{"n_head": 6, "optimizer": "soap_variant", "grad_clip": 0.5, "final_lr_fraction": 0.05, "steps": 3015}
Each number is 200 + 40 x the weight over its row's rms, rounded and kept within 0 to 999. Layers, rows and columns count from 0. The size before them is the row's rms in percent of the matrix's.

# up: layer 2 MLP up, 1536x384, rms 0.0987, rows 805-817, columns 128-255
# down: layer 2 MLP down (transposed), 1536x384, rms 0.0846, rows 805-816, columns 128-255
up805,096,194,206,227,248,172,257,215,238,203,248,231,247,203,231,200,169,214,250,212,156,227,196,169,189,176,238,207,266,190,197,216,170,227,190,239,267,198,179,215,229,209,127,190,196,245,218,207,134,161,170,193,192,251,187,184,172,184,174,167,147,303,199,244,160,242,217,210,182,203,166,202,200,241,108,218,158,270,239,273,252,210,219,224,165,193,186,260,188,141,187,167,256,226,256,213,231,166,156,90,124,227,177,214,257,281,166,194,199,174,266,260,207,274,233,172,148,231,239,190,160,278,185,176,218,235,235,197,222
down805,100,212,213,247,223,173,208,136,209,248,178,257,236,216,140,254,218,211,234,208,263,163,200,228,149,208,136,194,256,145,145,192,236,169,136,201,144,117,172,190,235,171,245,223,197,176,226,116,213,175,215,154,157,106,183,156,181,240,168,241,178,258,150,219,197,174,260,162,195,164,198,151,162,172,237,193,187,192,163,165,157,214,142,112,237,149,168,156,219,174,224,170,248,141,263,225,194,216,187,295,281,121,165,191,213,142,161,214,168,249,125,212,254,197,203,241,241,198,226,189,170,221,213,254,191,218,275,151,177
up806,130,181,226,145,185,221,172,285,164,171,239,199,188,188,184,191,204,196,236,144,216,116,226,190,151,191,289,297,221,216,247,293,192,216,263,238,168,192,133,203,150,140,181,221,219,263,225,133,281,202,227,227,209,214,207,202,191,149,232,173,212,174,172,228,166,170,187,213,167,73,221,240,151,271,173,205,135,196,178,193,194,178,168,149,156,170,180,188,184,213,148,227,237,242,162,84,258,234,121,258,173,195,271,225,232,233,192,173,159,237,135,222,213,262,158,169,189,175,153,278,234,212,237,189,197,217,225,191,213
down806,123,201,202,291,236,248,204,140,248,218,166,133,176,271,149,159,240,180,232,182,203,206,153,122,149,209,209,161,160,215,139,147,243,143,202,210,169,193,275,193,251,192,251,195,189,187,164,182,217,223,244,210,166,172,213,253,239,201,228,249,185,154,193,235,216,286,162,261,203,231,273,260,253,174,223,205,231,200,191,217,167,134,156,168,229,301,152,191,218,191,251,213,219,223,166,177,206,223,165,187,187,232,211,181,253,182,129,200,191,157,263,184,123,172,230,221,163,182,204,215,223,136,164,286,208,179,191,229,284
up807,087,251,233,188,168,198,189,155,154,160,227,182,197,211,193,240,178,208,191,210,202,207,209,142,235,220,200,234,186,182,147,244,204,198,240,168,150,237,204,204,168,135,145,184,224,222,190,204,221,174,201,167,230,148,180,209,232,275,212,204,199,232,190,232,229,191,228,276,192,141,141,243,177,230,173,228,194,145,237,218,243,165,161,150,210,228,290,230,132,249,191,244,201,165,275,173,208,192,120,271,149,190,194,171,141,187,203,187,166,239,204,220,196,250,150,166,227,198,176,201,236,260,181,146,165,261,185,216,235
down807,098,284,208,258,146,211,201,121,235,237,228,244,228,254,172,147,192,174,318,156,175,159,201,240,174,211,186,204,162,125,185,250,153,250,211,109,157,206,246,214,254,146,203,199,187,197,179,155,201,120,196,228,163,173,177,217,217,184,228,229,213,208,124,208,261,202,214,221,211,184,227,199,120,189,236,202,246,209,230,254,203,204,143,202,170,188,158,196,185,127,251,304,208,264,234,151,111,218,105,257,234,179,196,219,228,173,176,85,56,274,105,176,130,268,242,139,241,205,178,156,259,210,166,210,265,224,171,166,246
up808,095,246,203,174,242,183,194,185,207,219,184,127,188,178,180,193,153,221,148,152,224,252,247,180,164,180,191,189,184,214,215,225,226,174,172,194,165,256,212,163,167,206,211,197,246,163,201,181,155,182,249,248,207,204,262,207,220,201,145,205,221,154,140,204,241,185,247,198,153,169,129,220,181,183,122,184,154,209,194,235,252,228,198,198,246,229,279,184,217,206,116,185,216,198,171,117,134,250,205,211,107,149,230,199,182,176,119,256,254,206,224,174,121,187,200,114,270,248,254,238,139,229,241,181,218,184,143,179,176
down808,095,182,155,195,162,165,255,164,249,232,237,270,213,133,199,243,149,222,122,202,206,75,263,168,213,204,205,234,261,128,189,144,173,214,219,164,215,279,136,250,134,234,208,161,186,165,211,276,243,218,211,166,172,138,214,262,226,257,154,199,251,238,155,126,229,219,190,182,284,262,230,191,190,227,239,115,275,230,238,167,209,205,277,213,208,250,222,199,222,202,235,181,206,224,207,236,180,190,171,150,280,203,234,174,153,244,232,145,212,178,221,201,181,201,229,203,233,63,243,139,202,182,151,165,205,175,177,161,197
up809,100,202,216,98,161,173,210,178,110,220,216,244,225,153,276,202,159,176,58,165,196,187,259,163,233,174,162,159,259,117,244,208,251,252,205,185,209,170,213,224,180,225,153,184,127,189,239,264,229,213,157,208,202,180,144,174,238,198,185,195,174,265,245,231,228,221,172,257,201,229,232,198,247,197,146,186,236,218,138,187,215,220,183,245,167,166,251,198,193,210,180,277,167,212,187,248,180,129,212,156,187,135,199,180,252,210,228,167,186,222,192,220,119,190,204,125,115,277,223,142,247,186,51,197,207,197,169,188,177
down809,098,220,261,267,247,133,191,204,229,197,250,160,220,236,207,218,151,219,257,203,192,135,192,184,208,198,215,193,198,159,129,184,110,201,228,194,177,215,235,156,255,186,249,201,188,216,208,156,181,217,230,155,209,195,197,176,197,281,196,211,209,254,159,193,184,205,268,131,222,213,186,237,284,233,256,210,189,239,199,253,181,192,279,212,208,171,203,141,170,157,182,195,250,220,265,184,256,261,158,251,163,208,214,232,238,186,287,248,159,198,222,228,249,171,322,229,197,137,136,232,128,196,196,191,156,207,128,246,173
up810,085,202,211,256,186,184,170,242,251,236,210,223,267,118,265,153,155,193,153,110,291,204,207,258,171,207,204,139,192,195,197,229,179,207,150,144,235,172,238,153,210,186,239,202,211,168,246,203,172,242,253,255,194,168,182,153,226,201,178,154,219,171,326,215,164,228,125,233,201,177,146,260,176,197,262,204,192,129,210,225,199,151,214,274,107,196,226,146,251,209,268,182,136,222,204,225,248,219,218,167,267,239,251,194,141,158,193,207,256,280,274,223,167,176,195,152,179,184,219,81,162,124,197,218,204,223,123,179,181
down810,100,213,161,213,193,257,168,237,176,221,163,259,250,176,235,183,209,225,229,228,235,187,221,199,209,162,194,218,185,247,179,256,223,234,191,160,213,225,221,138,268,210,204,124,208,176,262,215,228,228,196,180,145,122,182,195,147,148,240,161,241,222,188,193,195,158,216,192,178,192,213,200,231,194,280,214,259,217,185,134,178,186,210,265,275,206,212,136,232,200,288,189,247,158,171,195,211,321,251,149,240,171,190,125,193,211,222,192,187,171,229,239,202,214,166,200,189,198,194,270,174,277,247,166,219,197,224,221,165
up811,095,172,226,187,211,224,185,189,242,219,157,201,225,164,209,211,238,179,197,139,250,208,175,212,255,249,219,174,141,133,154,231,233,228,228,181,128,153,222,158,177,168,240,220,224,183,255,205,170,167,216,195,176,230,189,246,204,206,176,121,282,90,209,179,209,248,258,230,259,165,157,153,170,179,228,169,257,219,121,260,194,224,217,166,167,226,260,177,175,139,267,239,235,115,214,260,201,227,219,224,201,204,198,196,134,207,199,185,231,205,225,242,156,202,167,204,227,183,196,182,150,163,255,166,199,152,209,220,219
down811,105,164,109,194,144,184,212,175,204,292,120,211,276,160,204,177,182,222,197,173,212,136,188,219,198,138,123,142,253,201,259,239,185,98,214,203,217,196,260,265,136,222,222,222,277,254,166,160,271,264,205,212,222,234,182,161,200,170,234,225,228,226,219,258,206,177,242,247,84,199,175,200,163,148,204,167,185,177,168,177,129,193,234,259,149,146,171,173,111,183,183,272,194,225,223,221,84,253,230,183,211,191,188,220,140,193,184,191,143,158,259,231,278,280,174,226,226,133,210,198,203,169,188,201,156,148,119,149,167
up812,097,205,214,234,211,155,174,204,205,265,187,101,176,142,173,173,169,171,132,183,204,210,189,185,229,270,235,205,168,210,158,138,270,235,199,202,214,220,230,201,170,232,212,174,233,161,120,206,182,224,210,207,242,254,245,169,218,240,209,184,293,182,205,197,292,217,195,235,249,230,210,250,178,218,227,271,200,163,197,151,244,202,157,242,213,157,162,263,130,174,228,209,182,169,171,177,162,262,232,235,165,203,185,157,212,246,144,189,237,276,187,263,240,235,247,156,207,222,241,227,142,120,148,214,237,247,196,206,149
down812,091,196,171,191,158,187,273,161,227,171,269,191,166,172,243,116,193,283,196,144,144,227,232,181,218,163,138,250,137,201,79,220,177,147,225,202,181,257,190,213,142,144,215,225,233,318,222,175,252,233,218,175,237,246,188,172,182,208,166,182,219,222,168,204,180,214,175,191,194,201,120,192,201,190,147,213,171,234,132,230,212,184,140,217,116,173,220,254,166,227,147,219,218,221,147,238,224,193,207,176,198,121,243,216,232,108,210,228,168,197,163,158,159,233,234,240,208,227,159,222,173,209,232,177,169,178,139,265,282
up813,081,196,218,231,201,285,207,205,279,187,208,191,184,161,222,212,279,148,146,118,215,246,277,190,195,208,226,184,191,260,134,161,200,208,232,208,187,208,170,225,172,152,165,170,195,176,275,208,193,166,186,117,150,125,192,183,206,185,182,217,272,239,181,196,134,200,189,211,301,193,153,213,143,169,156,249,230,190,222,273,251,200,224,202,184,240,231,207,189,240,223,177,212,196,178,231,247,210,193,213,216,233,197,168,152,207,155,207,200,188,183,174,159,142,225,187,137,166,176,131,288,192,189,202,162,261,180,172,197
down813,092,202,163,209,201,224,219,231,199,154,185,182,179,214,232,167,257,241,187,141,209,283,245,231,197,234,207,222,144,222,202,195,160,299,257,225,158,218,160,205,178,172,179,255,180,118,251,279,213,176,173,203,153,159,157,251,169,226,266,188,258,223,210,222,163,190,243,152,181,184,217,148,114,205,197,285,192,167,240,228,159,267,241,141,239,205,296,146,178,199,160,163,164,172,164,207,198,264,159,251,157,227,238,157,134,228,201,227,230,244,141,226,202,251,191,181,172,218,166,218,176,237,176,136,168,214,213,211,225
up814,098,230,249,226,200,178,194,255,219,177,161,243,202,163,217,190,174,207,187,273,169,259,221,204,169,141,208,130,216,151,192,122,233,162,132,221,198,175,176,108,143,162,172,205,272,274,198,164,227,240,199,198,244,195,230,261,273,179,162,282,235,161,187,197,213,239,211,215,158,199,217,238,170,131,197,214,171,165,244,195,253,150,201,220,155,197,227,198,247,228,173,193,247,229,209,255,176,293,160,174,296,163,164,194,154,164,287,220,117,121,239,203,187,210,241,200,171,261,309,174,150,274,139,139,279,196,199,178,160
down814,103,230,133,147,221,223,267,139,175,302,158,214,203,221,156,182,265,174,191,200,170,248,143,219,218,205,203,148,148,209,135,181,225,303,247,212,144,205,168,199,279,183,242,206,166,156,166,200,169,216,252,221,200,220,158,299,161,169,236,197,286,114,179,194,183,171,238,251,207,210,146,208,229,161,191,210,205,192,227,239,183,275,175,158,179,200,175,263,222,88,181,183,216,205,122,197,255,226,245,238,232,275,191,204,240,222,171,199,231,210,204,226,253,136,245,250,214,192,194,244,217,177,177,186,229,180,256,234,275
up815,094,215,178,176,214,249,206,246,222,148,150,267,263,218,168,204,163,206,168,226,220,142,231,223,169,235,167,188,182,158,258,270,234,135,165,233,231,201,147,168,196,212,228,222,221,237,243,202,161,154,176,209,196,279,111,201,136,199,143,193,209,157,221,209,65,194,233,205,196,169,236,145,186,226,250,219,186,130,192,233,59,203,188,123,160,182,249,121,244,158,163,159,217,254,248,247,131,272,206,201,186,187,160,168,215,249,170,231,211,185,148,217,187,186,210,255,265,195,237,148,146,177,117,190,224,172,177,234,260
down815,101,200,210,153,145,195,238,161,227,177,162,242,174,239,170,222,194,242,227,230,133,235,227,176,216,136,196,204,286,159,242,217,228,181,247,174,161,197,209,166,228,195,240,201,210,118,231,115,143,247,273,150,205,217,228,210,188,206,258,163,165,203,183,176,144,207,236,221,237,224,203,179,235,195,235,244,280,197,244,181,166,225,282,196,173,180,175,259,130,199,202,234,235,219,218,234,183,273,177,146,171,183,163,212,155,227,170,247,238,174,266,221,264,203,245,197,187,261,198,233,238,174,189,176,199,184,119,160,278
up816,070,263,245,192,270,227,182,180,136,184,252,245,280,191,160,236,180,146,187,172,256,200,173,250,211,160,196,231,231,219,219,201,144,212,207,208,173,182,203,250,163,198,259,166,230,174,256,164,276,174,150,239,221,175,218,255,180,206,231,210,177,183,145,260,168,224,186,176,187,203,165,183,231,205,122,178,299,227,177,163,234,190,207,174,178,169,187,181,140,182,122,293,179,158,232,188,190,196,177,160,272,243,138,236,286,154,255,232,210,244,218,216,176,212,93,317,255,295,142,121,227,259,169,161,153,165,228,199,159
down816,088,70,244,165,205,242,179,277,150,259,174,262,168,185,224,239,170,175,191,238,165,192,165,177,209,275,233,231,216,172,282,214,159,178,168,193,209,230,119,213,259,261,239,197,249,236,223,193,182,230,200,277,236,141,186,166,177,186,183,130,266,186,124,187,128,164,160,193,124,148,251,274,155,231,223,137,158,141,221,165,222,174,178,160,223,255,142,159,160,177,187,212,192,196,234,178,132,216,218,161,189,123,135,146,240,163,220,156,188,204,242,235,254,96,222,170,204,226,204,211,157,221,233,182,233,244,216,188,175
up817,101,156,259,212,119,226,254,173,211,224,161,166,198,164,133,147,178,216,74,158,174,177,231,268,199,206,191,222,228,252,261,145,145,142,197,214,230,199,184,159,195,239,205,211,199,194,137,202,259,252,155,121,178,111,236,209,147,223,190,236,234,175,174,218,146,201,193,216,157,152,144,168,256,217,232,245,149,183,195,67,257,275,194,207,202,218,217,239,203,200,133,195,227,230,269,211,125,208,173,217,192,208,243,235,230,262,281,185,166,253,171,228,220,218,225,180,213,225,280,191,146,214,296,180,222,159,142,162,173